Each number is 500 + 40 x the weight over its row's rms, rounded and kept within 0 to 999. Layers, rows and columns count from 0. Numbers have three digits each. The size before them is the row's rms in percent of the matrix's.

# layer 5 attention query, 128x96, rms 0.12, rows 0-48,64-111, columns 0-95
048:580508478469449517524569511513508477489548494489508493413456481399462524496524489521544548536391523489475478483481553504447499480526431545511454462411530467468497451535505425497467469446491433478490477541547584512531455484472480540574469484521433463531442491442484465493493538498529522483
096:518491500497411492546501486509500514479491499481495540380509488487493503433452523488491521472495444497469420483484488492485453463486487550548489447408509493509503499473532480525465431456499453465538481590562556463553422498578502571574451432528469501522519492432450509513550517497561519449
101:472535560499528460476455499506534466539543555485505512530511480540520559470525556524496434554469482497482512467550597528498517489484500428535496487456453588593523526377483451507509508501453520405511454501498487587447492505481552478497510501464468543438544465505450515461551462446473485513
101:475507490514457443479574479536444504459545503488523488467512455482474541517480462502389505467487503475481479483490527468467518522399497483458486473515533368463470480490499442550529510493465523457573441439433496461444498515485420575496573525474440489550524456512512516471445494537477534554
097:453479540563535584504488514459551477471484481479521524555509490541476465476514560476630466530499501470518505487465486600580494495511479475512498533520443570543475568408457466473498508551466500492490467542503498491470407485444491449454460536511509466421497555561462507479496503482436486512
103:508451516486484485557503471441524455552439545468477593496491458495501418508509484496458508439438476598519420555445437447542459457475499551491568436464514512525488440592509514489553474511487516517477493465439499546504475483501509517502457576516560430519508471494523473561487521457456525512
108:491528437586487529485511528546557515496533522519484542513490494519509500491502556514461463520450556515524553495492505536492447458517544477496473529441491517561602413517492511534508518453449488518552481513501653510416514476484558517472467565474517456500479532564459524519439433510458446536
095:460452529559504594435481542515554472496522479548460499563479492522471448474494577526499527448455534480529531496387456529531497493534505415461497582484421469516517526515509493490548525496540428548475486580457512493475473479497516517401487449504500504432485503434549476500456475473460533488
116:533579492472455430545429423480509622523448498456492523436519496496503572445511480553459542486556474441515492498498508503447486457507483499536555563556588481522448571490535563506431422510555506534516497475542546529450477502452474470539486501511469480504474519496475484478481506500491565514
113:489508466412444485550493471481549535495481506451512511510546514547484461538521483510402498515452490520529533474535467530519408496475489517519548531487572525663517503504531534466465505510503488460495510501508503525492462420458446540466495530535475531595473551566533459516505549416471526523
098:533471488497491521514510514542518501447516452463491494496494571571437540510477500482492447513478475537537463473525508508463518563511488603449426529514503500506449594491560468509487494454561570572507458448539600531513481510534467469405493537522497528478559503487539498504590566457495472562
108:513566472451463461562425461442438532520436491444399457425479566523536511462529492517514512457508512526457495506516495510453494504529556529525590565452552512528493519502521516503496512540562504441459547572510465549505585519444523508555543464499535475560452566551513492492517501476512531486
097:489537533534538503465543462507465547459523441439443510472532487492512510480491467610500441490537474537477486470485561456460521514469573499548562465581536575547471503477501472486461471490443507477491429465442478508498488481408517478571513512493530477532462500499544494458490603569523424544
098:479516481548543487387528410536503517498554501494520507539554475605486441527483514519513492484524447452529433506488529517493416511575470531491511507505568508509525438451457512514532490436484461500518500529475499510575498494589521546616502458568518554439489499519494491440511506513482508459
110:553499490483545609528465534606487443525502572503496473481458500541533506536486548440462540571522537527531436476450513452481523497546539510545520448492454464459531476444508601535427432511472500542539470512475455443538478443520483496518530498529424493465515529438490483531531472497480533462
101:487499491489483495468476453457486491499559469515516527489525495505496494509497550513552546575475503507473445437468451547523466574513544529510497507568486532561560542492493432481461510535407393526527484506504506422535504497524566596493455503432567523463533491481515484457474516525621549531
054:492578517461430501473528533544487483577490544516430532551454560566493490485560546472481452485475520534498529535518574408466476584522571569550479466480494567519449508522575473489513571515513447486499454523503529552553528431534450534476530525528494515466489483493565552526508521488531482513
088:490503544496539506466541494499516498542500486478488551583512467523558525550560533506560447466527543515458586529521553521537517480484539475509510500498449558581519573418542464488516557511464597503513464538419487528479490488460496546464543555424524522418514572525538509549478478473452478542
092:500491458600477462501517540488476433581481541494466533586525538471499533537509547496511489498487472489476515439533510519497487480562487516453452454524481492462485467522514515467527589587501529434491496410445439494462493555412519426535494552449525504507516494550520479425545448548489468552
083:461526553515517507445509476549454491515500476517491489549501455555441513502575526502524531522527541567526521530514441396448486497505513461451436566516466518635539511468540433549543533457519435496444502481510471468480508534532498487455487556479511505422488512528525506489495516490411496596
089:500524500520511524538496539504495572485502541565433461460444509544458495498522457544485484565520508517479529518492525497556534575545504455468517511548524384441502385543486560500424499494529588510482524461518431494502539472491520485495505443603506494510418416517509479495520508547501478500
084:533522435439456488520525520581466454533521480407492491444558527494524448499439411410537482481471516481460395518578528516415549466425505538459460427522572520465489520527482510501507459508479542449504491475528535519482457521477561504523574506457516523513467493507472487498528515466489478483
133:476509458516502485468523563495517533492501492519468482481486481499448529495528487543448455434530534490428584489457445477541511593538533508492504546545472545566556428496459504465467495530491531499444525494515453427519498450429379470450441455558531480513456556542574553501498474513518493451
112:455450557502530457486479510421472512514444437479448449552469478481475487547572475479536501515445524468483497545537488462553479476468467484406527532472530446510460464468536512501563474506545530461446478578502422557542498472468496466474515545530564504422577513465535421510492543506447445470
117:489546519507559494464478487438504448473567511470492473551483494434501483487521579507512488407503486531582503480504459485507507512507513545497418525428465494548469559475527564547526484505522407560589495536555480515494528501537393538519401503528523454490531528500467549519485516572502476520
102:487484493428492532519444517470556529523454496439473449472526522515550483573450446502442496472501454504502524568452471462483456547501516455555482455505495602476492554551518482444522479595479547537496557506560487529529606501482503468445398450503509478504518522511486490538425464485531525473
124:374512549587570494444521516498457533495476487476504510529552438577520510527517583457473540512481486530575472495435486515476506461557477404512536496472517529542517519454466544496468534521510531454520460499498420550491452501487450522427483488499469536493527443529432535466516518514440471548
106:525549527551498489464499455438562502474476507497493486538514475518465515419535549553458439530523519458567533432437526471522490586523480478500570496463453531576521526472431467532476500494518392555483484519471500447449553418499494459448481557492488508502517579554508511494481554512427520492
110:503569516467424530504538515493576510460446520523554502500441519482482497489489426508521469504524510479490442504449539473512453483544476526504456492465488457479469476496522514390495474489537508440474509454553532513557377485506494379478515486476476541511522496523451470488531545573547603450
095:408474416530516545531471541555517484449506483427492505482537516488465509498511455512494472577596477494546549559514472488467459479517534503548499491622485506606502484499539510497511482519495564554538471513500508561460448454471454514485499565448491554543429467520442515530473467511521525550
087:630512501522476535456524465469471501604503536508419494460503540423538450458511514523513496475516462509438557513503436528521477502498485560532492536511480468526458422519470505428554542581438535441473465459478452554522521498496500424547491493530552501522520470514488495548475468504546454558
103:546468489534412516609505480459575474466525480476551458567499481454494508467473507470529488446462582543492540479515508439513445507513456516549609491493479496527544559467505448439520396536510528460546459502524508538485473462538527422486502474509542517456551510476507507466523472515457573515
091:496529525485508466581529488549489457499542536437528465471501462433509562460470451503533521577473463433508498552554513413506450453493527546480509479497507484497485546507512572565489493523576506512495502511494438559497487495539530495526495497469418548525457541515458485371498560486535550588
104:522514494528553513595488488515504470503486532536493502496484514468519498574475468463522523477571426529494469473536453503476509474461614511494462509457504542620529465507467486445545501457510481513512563501515427552539503578540515514495521507572464595558497570488561516548561467476535503458
111:540582525427483479532472518516486548480568462517521451484460536542494530382466463483528481471554545476470530525524509491446549516487544485550489418467553436482475563521536491490487514496501459558554492455485512598519467429555483547453538481512452518546509504532515489472529532595547459521
100:531559540423508527485490491464466497398517502533556480517468507498549472482421496400459495489501506539458528455516494538472490513500483452485509503487531478487539478479438538561529483528517502494497428486558479538567472507489496505509520449403470487502518646566500391551480470506488472513
129:529532439511474453476456494493527427508424550521546488465496595474522514488486474535487477518540519460522545406488496435526512418494534482503535526429511544464521450431561488491537535443496468478502554478548425463524473512502489563520469503418487501540497508529433466598533457484512503427
115:500537531521450519442516495508542515440456464478495499492535598534508471475619490472582490451461489574490497520533494579521419529532499526415465468462570478484517470501481522541477524526498512495512417386473517492504495542527455472521466510484471474455453470432485556448474507461529480537
110:506480471507547492496482493546478519451454551484435553431484543461431465448467489512471526510510482560528545504486531518480457493498521375543479413453586492434500541536523514499548529548497549458525532496554460536543468465543539516472504483552512553499470543456451557557498501442477572561
116:569421453505553502585496475424467537480505452532521479516586472530477524484400554445461467463503489530478528571516508491470520436461499547485560462539454428504509482471505393471516539545463494458546493457489588537505528455524544503466543511508508484443533558500496511481528532538509480508
101:518487497543522449525471478521467527552516466545509492560492548531516507419578491528452476580468546595584516428489537477516549496474459537501499449421507522479448477455450588503482547516551467480524478489517485545456506541451505485529440445429552530421481505521467508453485516449525518544
123:491553528510425525456463526521565497512414530462490505445505485482456510480455499504415468537459506558503464515498444498521450445511540544479502501544518637529445468440531476463495473502501522539445465530466574500513537486448490508497541613527417481527481480467468508503467411469505499499
115:509523512481525479564558527428477518514492468529530515413523508476443519562461512547534448521482465471537534458509479612479543579518492499590505417458519432479557452525432471508499463473430449417497503511479522461537493457461435520471472530502546475510498492472564567504495460487538519484
118:488447498482449516515524476454533566528500525562523444534467513437478481461499417478559431443491517499499546492523511577499518494487527519428427504475428525474494434394454439478533451568484536519578511492472462449502548480473502518447460493501490469514502433448527477490478490467493436417
097:523486467539444494446519555520469544504502569537474526545472394476426538454508438516517493496525561528428509491456487453504520502427517509470501453476500462455471470436443421550456418477519518433489519455449537497434488490549510517528475444507524509514522574514508478486468507433465440429
108:554487524507500522495475440507519489490496562536539450518585451405492481485532538545506515477497511544543539492551514476474528497513434517469517555488500522549524457499586510557577463463477495519538409501594518505463445489578541525539476504477564470485509491496635456538485477509515544530
110:500583510501491446471466565535439569480475521460559462506489522503508440478468510518499563492486410504475577388511516559557486445534523529457511603534466568561414478483495553536540502458515538500543514519534515506444483448462441509494544518499483522508490541462478472525541463505507544506
112:511554484461473445491475506517416604499557561491466470501466481479545538482460459463507510520472430596547515488514502463503536444518443474530499458444509456460445536489551519502486476510519500496531505506559489517530497514484483388532441469460483520519458476477453549500524464628511419470
106:480570510560525494488496509507536499499518514533508523468588487540522415480461540444488520516506461528544445494554511568465431491497544457453471438541457446557452609449497532451441431447510470470446501527512515484501446496482478484494519473512543514511425464545472499533466611502537450497
146:460450448485565450513455492427439556532487479501473484550462553508518465529507496476536528444454542506493439530547458478520537518500540489534503566621556494486523504507482482448476543594502513495461406462613474488519463509478479473518528507542519472511485554475551478441538518536553540470
103:546451450518536461579432414416467572482516510513529471495491598474547541504513514458510458504428503471476446499537489443555495493517498514506527563524587494489533517504497488500452487603519546517465407463583467493561489517536497492563509474547518508517479506472495504442500520529561506470
099:428475500461475480498523540484463478517465529528520491502470555470516527510583519496537480488546532488481436410477436506527474538489475504545553475508521482501546429518545484497448543501588546499417455448521396458564513465570493478515480502508448585530492495519545563536498544471546548425
070:584516543502515460479485508450485505488558442495494491552497508547542503523516544463454532423452447514463500531555538522545468467478515506485522406538523437475460646441487493453591475484526438489521473512464561494555530492491460543452549529512515485495537543537527457516521486510502488587
079:524521558515506573487484498584555481463525503520525526463530465478476454463458534495479534489517475569538488450447448513502533462504467533439485486382475440479429537490486540586555466393475455498540465566472521526508444497541506561496487434458471515524493536455440464544511508540479529521
066:515498478551462453476505444437492523544484541481505585496541452466556535543489571494526527444538506540517475479424536538510502532460399575521576470509490530523573519468495513451477503531458557451529574481505450464553528574468542451515499484514547456476539508598433482502524502476513486499
082:452505482540510480488526455450531470483492539520514499485468472532471607455490567551528562457488481512454493456438541523486525529488478519502456516504483456513459368500551521432488554580483539480526491511547494484447517516522488526507479462395477526490494452496455421532540435536548414476
075:496584575558531539527505526575533496504554494532514515502472486471428559465459521516481477516596474500474515551547501524501549489478484496432464505429457490463515552448520536528549486501513554575581514590469484533534538548547524615524510512456488528508476491526525507542519438475540522541
083:461521374448493495507519487426474453528486590483553499494487459523492521431460536534551508498516534505529519529535435456464589528449540462536531510556495584473475523480540530463527580455483481543551517467518412510478548473544500476479513517468476437493447504526529505531520438428501509530
081:535495421412495480399492458487566523521523461476507493468565458453474544473530523487507502478489458487456524474503460455472554439468444464567488528498545560473485602516439528487455452449494463496509493526466444513470449546490475519475495523534414525479430565522488438460514475499474427473
085:455523533478485451487487507512447500520530512496504512447536475510474490421456565562522532453523469557467494550569508527471495508489496511519484522445478462493507609521443408512460472479475513425505525523522520505522427573514536552540443410524499476509460409525436425506562491536557467478
098:485497491430512532527526425464554585572465497516450529507451516425409490547459483412513461505430547515567457538504452506529450512486547493509529555562512490493537460472497491471500500519471513492498407472505413524531527471520481518498443517567509499467543536552565563451477526516478480464
114:493520410496531421573492476421486511498473519482503506493463553476563534558563418428527505488508481519470472589539560523501498426518506472564548483474534500523600543467519507505444458595589542511520531525521501522467466469450469460484500483509519555560494500497498490485520458520515555513
098:452486595486516513504587434513567548446412507569468470551503509530496485489442481520520480470481451538491616457443529525532563417530517469491490428440501479466545537543461523559515482482440458458516449515486455428526499533519531479476464447504488486446452498491487502516529519488508476482
105:500482441445495441495457615545526614465508527481445465421463482486455517465492498509475463502492478463460499478454476558442566524475554476521475499515532499429544535497530585536415508478491458511554446505544525497512477480545484539506508527508386455504452544504534494558487458508494497500
095:509525386567465509467492504487521511448444516510451534453545440521486536493503480527425483445498516527545538486536494517502528477548507522448516458553535581518525506508543518492590452539541450556503557497535511511505487555367531485498498498453474467490491534507530520534603501426523514449
058:466505531531463457459479538389486497444451443556467478511437531487471500380589502468474475478445531462495476485455471482460507450491497488473452489412518507465521437462482512544484493519506537432453432495476539520477500526525509513538412430556517480449560444497490530492515509552544511508
068:563486578551496503430489551507542512521523464487499479511485475465500552470497581495516500510489432510455471520464513541535505461493497554435486533440436526535508504500459513577541466469523423423597474587447559454568523564508520535474484467522491476489576506501516498525518492570454431484
096:535574515542504568405513523481550489568493571496513535551502499466521568540514616522504514578509501501502473510451480503458503511504533493470420544503549571588540430512537543505486490499550458450565505471503484534519539550545499516495476540553456526570559473534500455490497513500504520560
083:508495563453415543516542495567461541523511519470430508399516474519480517438430436522512513501540508480528522461443543519511493449485491498472564482413483495483440546479486404525486428405478497533566530513467497486480522548512505557514486444439509490505458471510438539552464494457506479540
058:485433459540543515526511467459558475468413552505473507512518475458459534527531503525500472515494582450490448424511475483512496474500463515501505482465517483545461516544470588398467547526456615489424495533511374531460451487506524500552471507470478533482463449540505545471482487447516510496
082:493513468405499469549505437474410535530480490538510486482512517521542534532490456492512500509494487560403458523537528442468449562483464486519554525565551482477545488454466498465477450572507552553500470412550477454570530494469459480494510524545499461564459520468528488421512505547591496467
072:541493496478548501531502531556502554474485420509436501445459530482461488482466487536499517509516486513486472530546506501515430452551602521538569585545501560554407511426566530499522455571584517480443496537489506525470517531497451488538482462471507456482521574537459522511449442448495461512
086:534562587501469504442560541551509485556515498473465554559476478545447490548518526519489507512529557466529503533479545494462407499447514529484463467447461451495486571453496491504563497490519509505538508532428535515555509534527505568426552522497579420479535421559538491506528448503444455502
105:493583433542481451433479545522540476429489511488510519504501520480506540550540497490469454519541501551491420492480493515498583478548513481531473450552537500413466488472493575426433496528555466408429515470529555467456484524474527456470515503504501544512545504497502473500542518402468582472
094:436452463433537479536475453514500542542509513505514423508538533471507509546509450522491423489514450519405515544577454516528525542481514490557488554553483598457566480525460490462516514534489600500486485496462519520529624461488544512462489543519515471515475504422517497449537477475537522461
105:490531524438493468525445501530462474490502552502482442407507504491505524535495540487485532536588489505513474444479541556453508454499544564478567456473440535489579509478480561503562502463509439496515501525532479554543489560536480463503543498392549593537507484495396482546480506460514447490
108:599548524536422541443514513514579501524566498466475509504556472489456505464509523515531557519544496492455509493429539561532491474496451513475443501456486516513439582474461497552569424451538503498523549562397545588484524489537512547466485510475520460475545527493508539523511441496498475534
105:536491478482515545468532474491523531456466519548461514524544493522520513507485474461537437474477499451529481458566485350524491558470542534572536531548514540540455480478482431425491455474502544543473579439472494452498505439526433469505584513513490476435466553502548499436533531523516459507
100:528553540539488550505526511539567484502443486498570458474543553497407572533454523492449439495511445602526536553484498546517509500531543489544564505483553512518507491454440498491500486507524495516485519482551479543431521537550577501475500529537417586449514505569515511493518460510422554501
114:385428510456517511474485470490484513520446514503548539513551546508493473559479555591464464441470510497453502527481490491513424546467492471509461505533466505524525464478469446465517473367478494501483431536535566488499484463512436511594527517528503532422540518555456546476481485492545541481
102:533535599418504407504503497490509572503477532501436480520498443469569515495529482419450492479494536466504516462462526539511501485484541440488451467441578567535513484548564493486510500529525507486523500503460504483487536560505560486479495433507511488618498442533512487503430465530404534500
103:466528513492532506440520535501579492470529524533496502450476536494538509438514540476500495447501428481537539493492473499526563595450515490431534509491541524488456496566503548541607497475509553485450533572451525545503476425509532517541522497557389538516512544506442466502508551471482595475
098:513561557549552541627538547426469455541481533442462501531466505546452470495462549480468580509471455471535542523499538548494502455499515508556544535500472510456547468510519489435521462505511442500499533469464563517532514556528505519441478477470480510464536497622545473575487507481507500552
108:465549520504496488490518489514530428442481479427530454514502491449489486543509517492479528433534544477496520485570584533456464544593515533500514495542541542459486504527548515489435467508588329482510554483486506503551492458465496471532505516496543530517530537551519574490496470516453549543
097:508583457565497459503492517423566564503477506516456543554542558536502456489495538488513520456524543535471479586476407541542477528514544508518517509477450586522460470478516463430553449455497477540445484529505478489491502458442511475450528585524492423460469476502502490557523463455435448494
084:518512553497462503469480476490428530593474441509500484489479556533501481513493451525504546513480567480453427480542500497412523430421514518532499431492546453474501509509509532461562501486498539519406514560454480513477506492464566393490505437479476478499591485480413509479514550547522531477
106:433436588533534513515553545458460508464523493443490495469508481508472561552514503503540523509499504471455431487487505544527509539483536527502423543558502499497548502527492474488532531476475519549530403497488546477481446536560563554448504513504483528590490524535542493526486487653563528539
097:443526525501526465502517542556477538414538548494496452512516571492570481547456520516531560559482502501538493434581449489427562463472503484431488482554512470540468529488537506502606550509492382515511427459536515438481448491470477484514456509447547500510464514461472489499469524454515536493
099:455512455512519552490572436438570479490635437509468528418501466485484580514500551462473490552524510589463489532487498521456497462459486448474491488536518520466500487484518479520567508476488519459525521525401545475530502501536475515521460470549489568445462446500559572499462517464505470524
105:507495489534452476425537531458484445602494497564498458524463509486441460550513505532486450508483536447447464498541583533573456588483458506494454514514471543528525471468535495500543508508483524446452503500527476418513503517489500501506505518441503543410592376438513477495502486492482534520
077:436492455535464476469497468504488446518411482482491516547523524519526549494544535550489587468568503462517646507527484486526467452520522503524466519489477480485543446499604536515459533524546480543522474467542483486454442430465540473487460562485551574470491503488561584508472535508483502482
096:533570488560522416502494426513465417552422508516514513505434512476496506520516510487475539474495466482487571548470513524570473497411507508447407495490480471524456537548494484576525503493477526500571490494469476524533497558454429492537438538496427435529513476492537435524478484577549483484
096:547509457493570502527534557464528501429514494530463518465490510541482476457524454509504576513483488530602514478516489477577503485523508439473501543457524473515488559482450584499571562577452455470455495538533498531424480523446442449530446499515531449505411516520580500480462462452491505454
096:474509466512564434463474541489509457485467507533489463467512512452504485503510530491458482480519422552470439550552532572504520466504457568529527509561464492458428508524505481496524516540537577446554361485553473516479438496487453424482483553545455521540563502463501507429462483487488467439
084:552489557543584567505479520503454436524543439429550532552489540489495487537482513483478510431489524508498531507518540487490521441527518616488471527515492524478521526541416422523520527524478514508465518472540493495508412383478462561549495458473487450483582549535490507461506540510548483518
104:508527477543501577522412512507506463506458527476544456466501502453494467544521493490468502491482464492495511496564490482481461508534503494525498459458440486442460516519484444503562540391446493489562506520587535446581497505574508501490459482444471518494511475538437596520550590490497584431
090:519455469491494568536566502439525532521488489471543534491519498488511525514456456444508540508604547433544522512485496457486584389543438491469528500561513533502520540459465520465438509462480533474556493470555567498466501501468557509440413493400502496539535463508561490538479489511489546519
# layer 5 attention key, 64x96, rms 0.119, rows 0-47, columns 0-95
069:466364459492560504523525448501521515528489486486476480569534485495569529549538460578498449476526530508453442480466510458508532501497498501597522600532576549474574518565532470517502547461546495456492476442542462527522450506505450519500474565562493521538494474513544467529476455469517520500
077:474531443497582521491530525565451456506509487501565510555482497475529515497506499524515490521550515493497460506516525527511554513484487482534464539521569600515570509612498458465492516493522531494529487564497432491528461490507567512546328501499506540543422471500468438475514455499517533472
106:480472430541512521512456539488486523534518430532462484554517491594465424477532424490514525490499491515533514533438499482468504507566530458548481656537520425450494468528487402508472510504516571474445477531520491439477528494520515491490545534554537475442531462497522512496505526540431487533
087:495526471490486533533465500456571459496491539435504518547466439420510481457488514528488453475519567520515497506461492511510479550543530505514523541511405503489477410463489547479517490494390505572518503532541470526544540428461532449510423508506542477384505601528492517437462511478518518493
087:510524541477477435476443471498553466521484555551379481479448513478385494480483484546519508502463441472432530530514495515457507507452501468433510505475480523497503554401489493456516448515507424526524509465487539526426521569490498492462571493538518455503504543482543580420544449495489508486
097:512527525521495443571602512489517560436543490540533527541468497431519469493472552513559470396444522474394469490566485446485437524526506511517532500512515468512459600494523487510510513487478523471500447543542500445469438487474441488425493460547493465535538487560489498470555514533529461477
111:524536474557563512497514544542485470491505506519481498506439597553496523536446485520468488607488497562499519516529479489444548523519495448442500473469524456521497427529472511515489558441486508480494517402422503506456487491466524505485538535487455502594503462528534602421507465435453520559
099:389446475523484482511464491446511464518428513481462523442460506487477492533517457524433453495467560459497524474425454522597463522482526467547460547526438449509519542497460540472549496479457441528458481466478417517456573489524545487517507538518489478503427573487488508439491561486507509421
109:518434495529542677496521517506511476519477527529516514501488494576509444513514539468511506476518477460476496535432559531408492482539505437531478504513468503484489536450443387501459503559468502505505477486483509443500471442477456482454486616485527483514498476464484473454539449554507494497
110:503463456514565469576571562498486578426471507486519560481499564481497511541481458549498508431452525546514514490582477520537434546418474513493577478464573511478545531455548510493506523513510515531515455491543545440452491431518546534483472508544439488531499475505472409484482541532509502437
108:494517446518538498463431470507498479479505503425511465468419484564515531514550523419541469476543461467488518526478471517475499554559483520556536529494396420525470472463470518498548485485449477570514529437496495492474626504497444476410583469486476519483552545506507509547532475535536500477
148:447510548536465491494501450521497461490469536466407532462471462489448509496499495463495459505535492441532629447461533577593473496563495507462512497500397487642471455485463483520531439507490450493467548568463525484473531511523500518502554513448497518517466529492508548515505500459509508509
107:439460548473428459394504534543466528477499488472421473434458466520474526496447498497502536496524519508511485475406497402420509511468535445505454427485436558455474442457479569453488500515463474484512499521459499437435446485493492494507512511537486456438450489455461503428478501514482463513
096:469523513516480552482472500497477471445564547473502415474485446532456468471496509500442561467544455513540517540481464533396456493529478428577513569499486573518522492534530514509478505497468426534554458459539511559574445448495528506553434472429472549502447481487571471472479534520482533534
103:500543477464574576492484450411472457413534521543506580498521524561529460463501530493491549538471561611500502457483458499550479518476467509490484465499447505473534461537434503502569470486507494552481496592457521540493482451483460527530490546480549482458483412487537445473474483545491560483
097:477498501506481511493483505470524510480606463465485482452448453417610474462465503448531523453440482515529470446439498485492446453503456503491496596484499528516488569493452448473467540500474489525525474477403513489478488491567466435487521534630505481467504530493562507516480495457486518567
109:412460463481572474492547502467457529561482506519487474569474510450559436563479482471471468482508483495461474554551510484481533491483523489563489532558620482470521494559547532439568556504521531499492403479582430556560463458461489507479526509530494523493465481499545464507532533502551537497
088:465460451463556415519457536474511528475514446542448427520520528605517447497540483497545471486494505498570498458438446453501437528506483499536481580527527455507534486521499435527491550456504472504422461406537457402475564480484451476484544548561531475471538489502498530485516518519506524517
070:509536560549491524522545471500481532523520509547499539551505489532483487578479512504522553460509448552573522500455537451413520483420541498523508488540470475476480544466539473549434539473608538474394459572532476562485498469453501536488595518512466485493495472483575544536526466507464497466
083:493546505530499430495427507517485552527574499531515445522452493509453570545553534464481488574558520475487491467504502461466479536581466467526431517521459416476490479501497512542503523507472491508499542377438525465487564492495493536500602506534527532515553506540513583432566483518481514533
103:492560503454532500512450489487484502476484529489559553514515504477504477500458534489415519498528483551511459528525512492504545458453430456487485466504567594448498439556538572469503481499470402473549533542563585508520535485503466546535392446484490480516526528496382482535481472474549514494
093:516462491451502456503480479482488544499540469541550513518502576557477502425515514545532489434488523505447520481485486503509540528550520518547499533532593567493546614623532482500524513519507492488495481508639481493487528540531516488548444478524510492567543472445514473482478535593494474491
107:483496555513458456499532601475498506463470469408517485541527487482517480537533449530460509499465530530603450499511512485577488478441414496406490455488542521508600431526503584463490532516466441502575518460493555490530483492516461435483513527544479469544498464476472526544472513484520461470
107:493411458546495491486524532476457531453418490496538466426500554480402506426432443420513522479541486471543496437561488468455511470464509525468468460529546430457489499412585524483521531527520529516436523492535527499485455484547572470545458468487447514525468488469472455505467511512529522492
092:595520526472502567485501494435512545536596510530536505489571438506570494487513504506559513458471496433495523482470500489526553469531482455446426500450447569525503534481518476514448522466505494529455507490540411493519445532435442499523451541479489442458534475449481551584509477534460447453
113:578514415484467528493499507471558510462507420513484501482528516512494480497517519531494454469436562533492543516572541388555440443508476577508515448492474477501456545477571546449476492466528484493464459491510425564471569543540421475507487451491467494518448558508508470460479476491439441483
095:461559493507503609466466474503555557508528452498463508503469478506498491495502522515479423516531549537460534622478536443616472453529515452528464543467491503479457429516515464550424462494487469523467536535570560530513443496509456557554483506569506496468512457496532495505534526504442484459
101:490454494499539482520521514454493460498477517435515489502565459516612404518506496485527457425487487428542483468491466508528468494550492514524484504513551537512520461590489498494570572492494567538495432529566380498468520488512419523455460548464524512494477467472476502531529417497530443489
113:512548489558494447510508498485500478514483548498438478450476460462473495478464524472472508541465578434502525542404505558529482461543490510432507513469413428496376488490473467489501507499486472498501507512504443521481562507540440554486551527422547500543564497463538587507542462530464569463
088:502467411483521465501522506497517529581495540463445533556547510437433465445467449488542496477502464540422496544499438497472492470514541433511451466525478530582501446576503512461516601450535508446475500502468519540510464434478447540494441481545444481568496537470510458509483526556550488471
092:537547526502468477484463559455572523505494525546511495527427417433454477487509441481492465545550538491523497505536463520534476540499489517538512478447523480499464636579481572475532474483554489449532604520528491535485490534553492498500484513421479477529503517487515502498494499489400403502
107:516478495542398509521534517506542440500461497504480461538484474551507503524489544496552587517459475528484518443552526461464431594498457474452523558499486467481481524475487543482518458464504589504429445528535464526477469462533548440519491433522505496496535465439528571517559564587549546487
096:526449454426557534483554434547467446570510465541490466526478451549485475514472526554521505528516579575425549543569553526501458507509441484475460531554491518497464549524455555528541531463513514466479522495500458458542480473463487495480504525476552527422552478510548537576507479563509441559
095:492507421485461515474561492457446494484519474476511498587484503405446517482498584490489476496555487463474496482456573434515462489493593526534467447443543547578512456541497440526539459430464522473445549484518425471500432439460467531475487508536459531528470533480485500458468519530522446515
101:492458431513554480391496500507459493526531435491454517489482419540541574483436507490535521589468416444488465541517510537480530524444495493557453528498471486497477526565490506553485580480428549491514556527518513519495444471439546514486471530489503515456441399472488497556509489475523455504
089:487490461457522519438489490470417415490428526482545505470509448475504538534461621485489505472466471420511582498528497463470475519543461582470424490516597496526454524461470487516519485468524498484454541507515501523538419553548480492565527525509476437513473443498553516500484514549480499435
101:503545482497546430592499521630483447513531461485506515522549523484551529474553522490472548555438473478478542522523596472518529502550545533549445478493487493466488490566512492471434471532541438505499516527495496441467516546537447549448441531515500494499486506483501524467466422593492517567
102:497491503522506505475507587505533505510491566454546548462492436415481418502513525458536483492558482573473570514498523530487466467542455428502509458523521500460504524512507518484547426439438550529552528480491474558428477497430458463462513403537486500452500454456518552504468484399499510469
106:505561415507586612498484536502546430497526497507444503506522439426442543503523542514440511469471516593439493505529527530498523526528572490471492445469519514477450457533522492526437488491548490442532500592490561540520529540527514523458528516522441530473530459511511506564571502507519459521
105:446457460478553506445458527497523526477457548552549461560431494535556538480456487530519527522564528452532499400510489583532538575466487499482498470540494476535455458490521492490493465446521564540531467434567485474502489426528473518497549460467493527504423490484565465474487495475573465588
094:512439544479523530539510512527490522468456497477532546527516510487517484521471529438470522506466517439560531502522386500472485535480467462503455499485421444476407545466482500569496469487442510522509556558476495482472519527416590500520466520558554505455498593517528493503408527453440465440
102:471499489525495527528539530451497532492495485556439578457448512442459510524524480409515482501403461560453503428424483518507462548544500422495573492538519454528520520511487501439522557525462510473519451560526449503597510574527480547491490498534473504512496502440497454511435457511477453564
104:470580458520474532432501492502424497498460547522510491511479476477560524529479466533531510456513518495531471499564531459471563438500529463578622475412487551498610479435461547502510538478521532491498504551513532464482507520439473488484476528488496456513427547589515529516546530473450517533
100:509533509489491457513490497482452496555460526441469538486569545454480559480476512575508437541536431535514481498482520499518485553474490494456507551488484583539493493401554462551464477493508544574579441506425523522506574523575461442514508488499521434553524478436478493586494515501479499561
099:515463490617474527470485495530489516491460548467520517443538513481530494505539541575528520511507521566555489505510448545506511524492490457460466494458508464569479452448507601539497518466485482546465552446464625430542586546487546566535526517465569501505488487449468518530454527512487521536
100:496492501578501473445445527499508500445427491535430472495480391471478478486562520489559473503490550472477482518420510520428456508544438525534528496491444515490501540425485470513474523447532497522517476460445520387502473512549534432445490504534483556556460500523466559457507459516506412480
111:519509481486545473491554486511479577502489448593496602516484519460492474472555542537522535485534517477468545491455528520473475501530516545548487578500568541499469467552553569414468545535556492454480505538534460507525590503430512491472461520540479430545475463429522487529505498572472529559
104:481461487486548484490469482500424529492474536503434542537510458574483488556510572521546509522453441515447510416525445484536486468530505480502437510432473560492479541517581463505482441508502525568450578524523413500575563478470530466533569542504466486481505463496480509437593499530496503470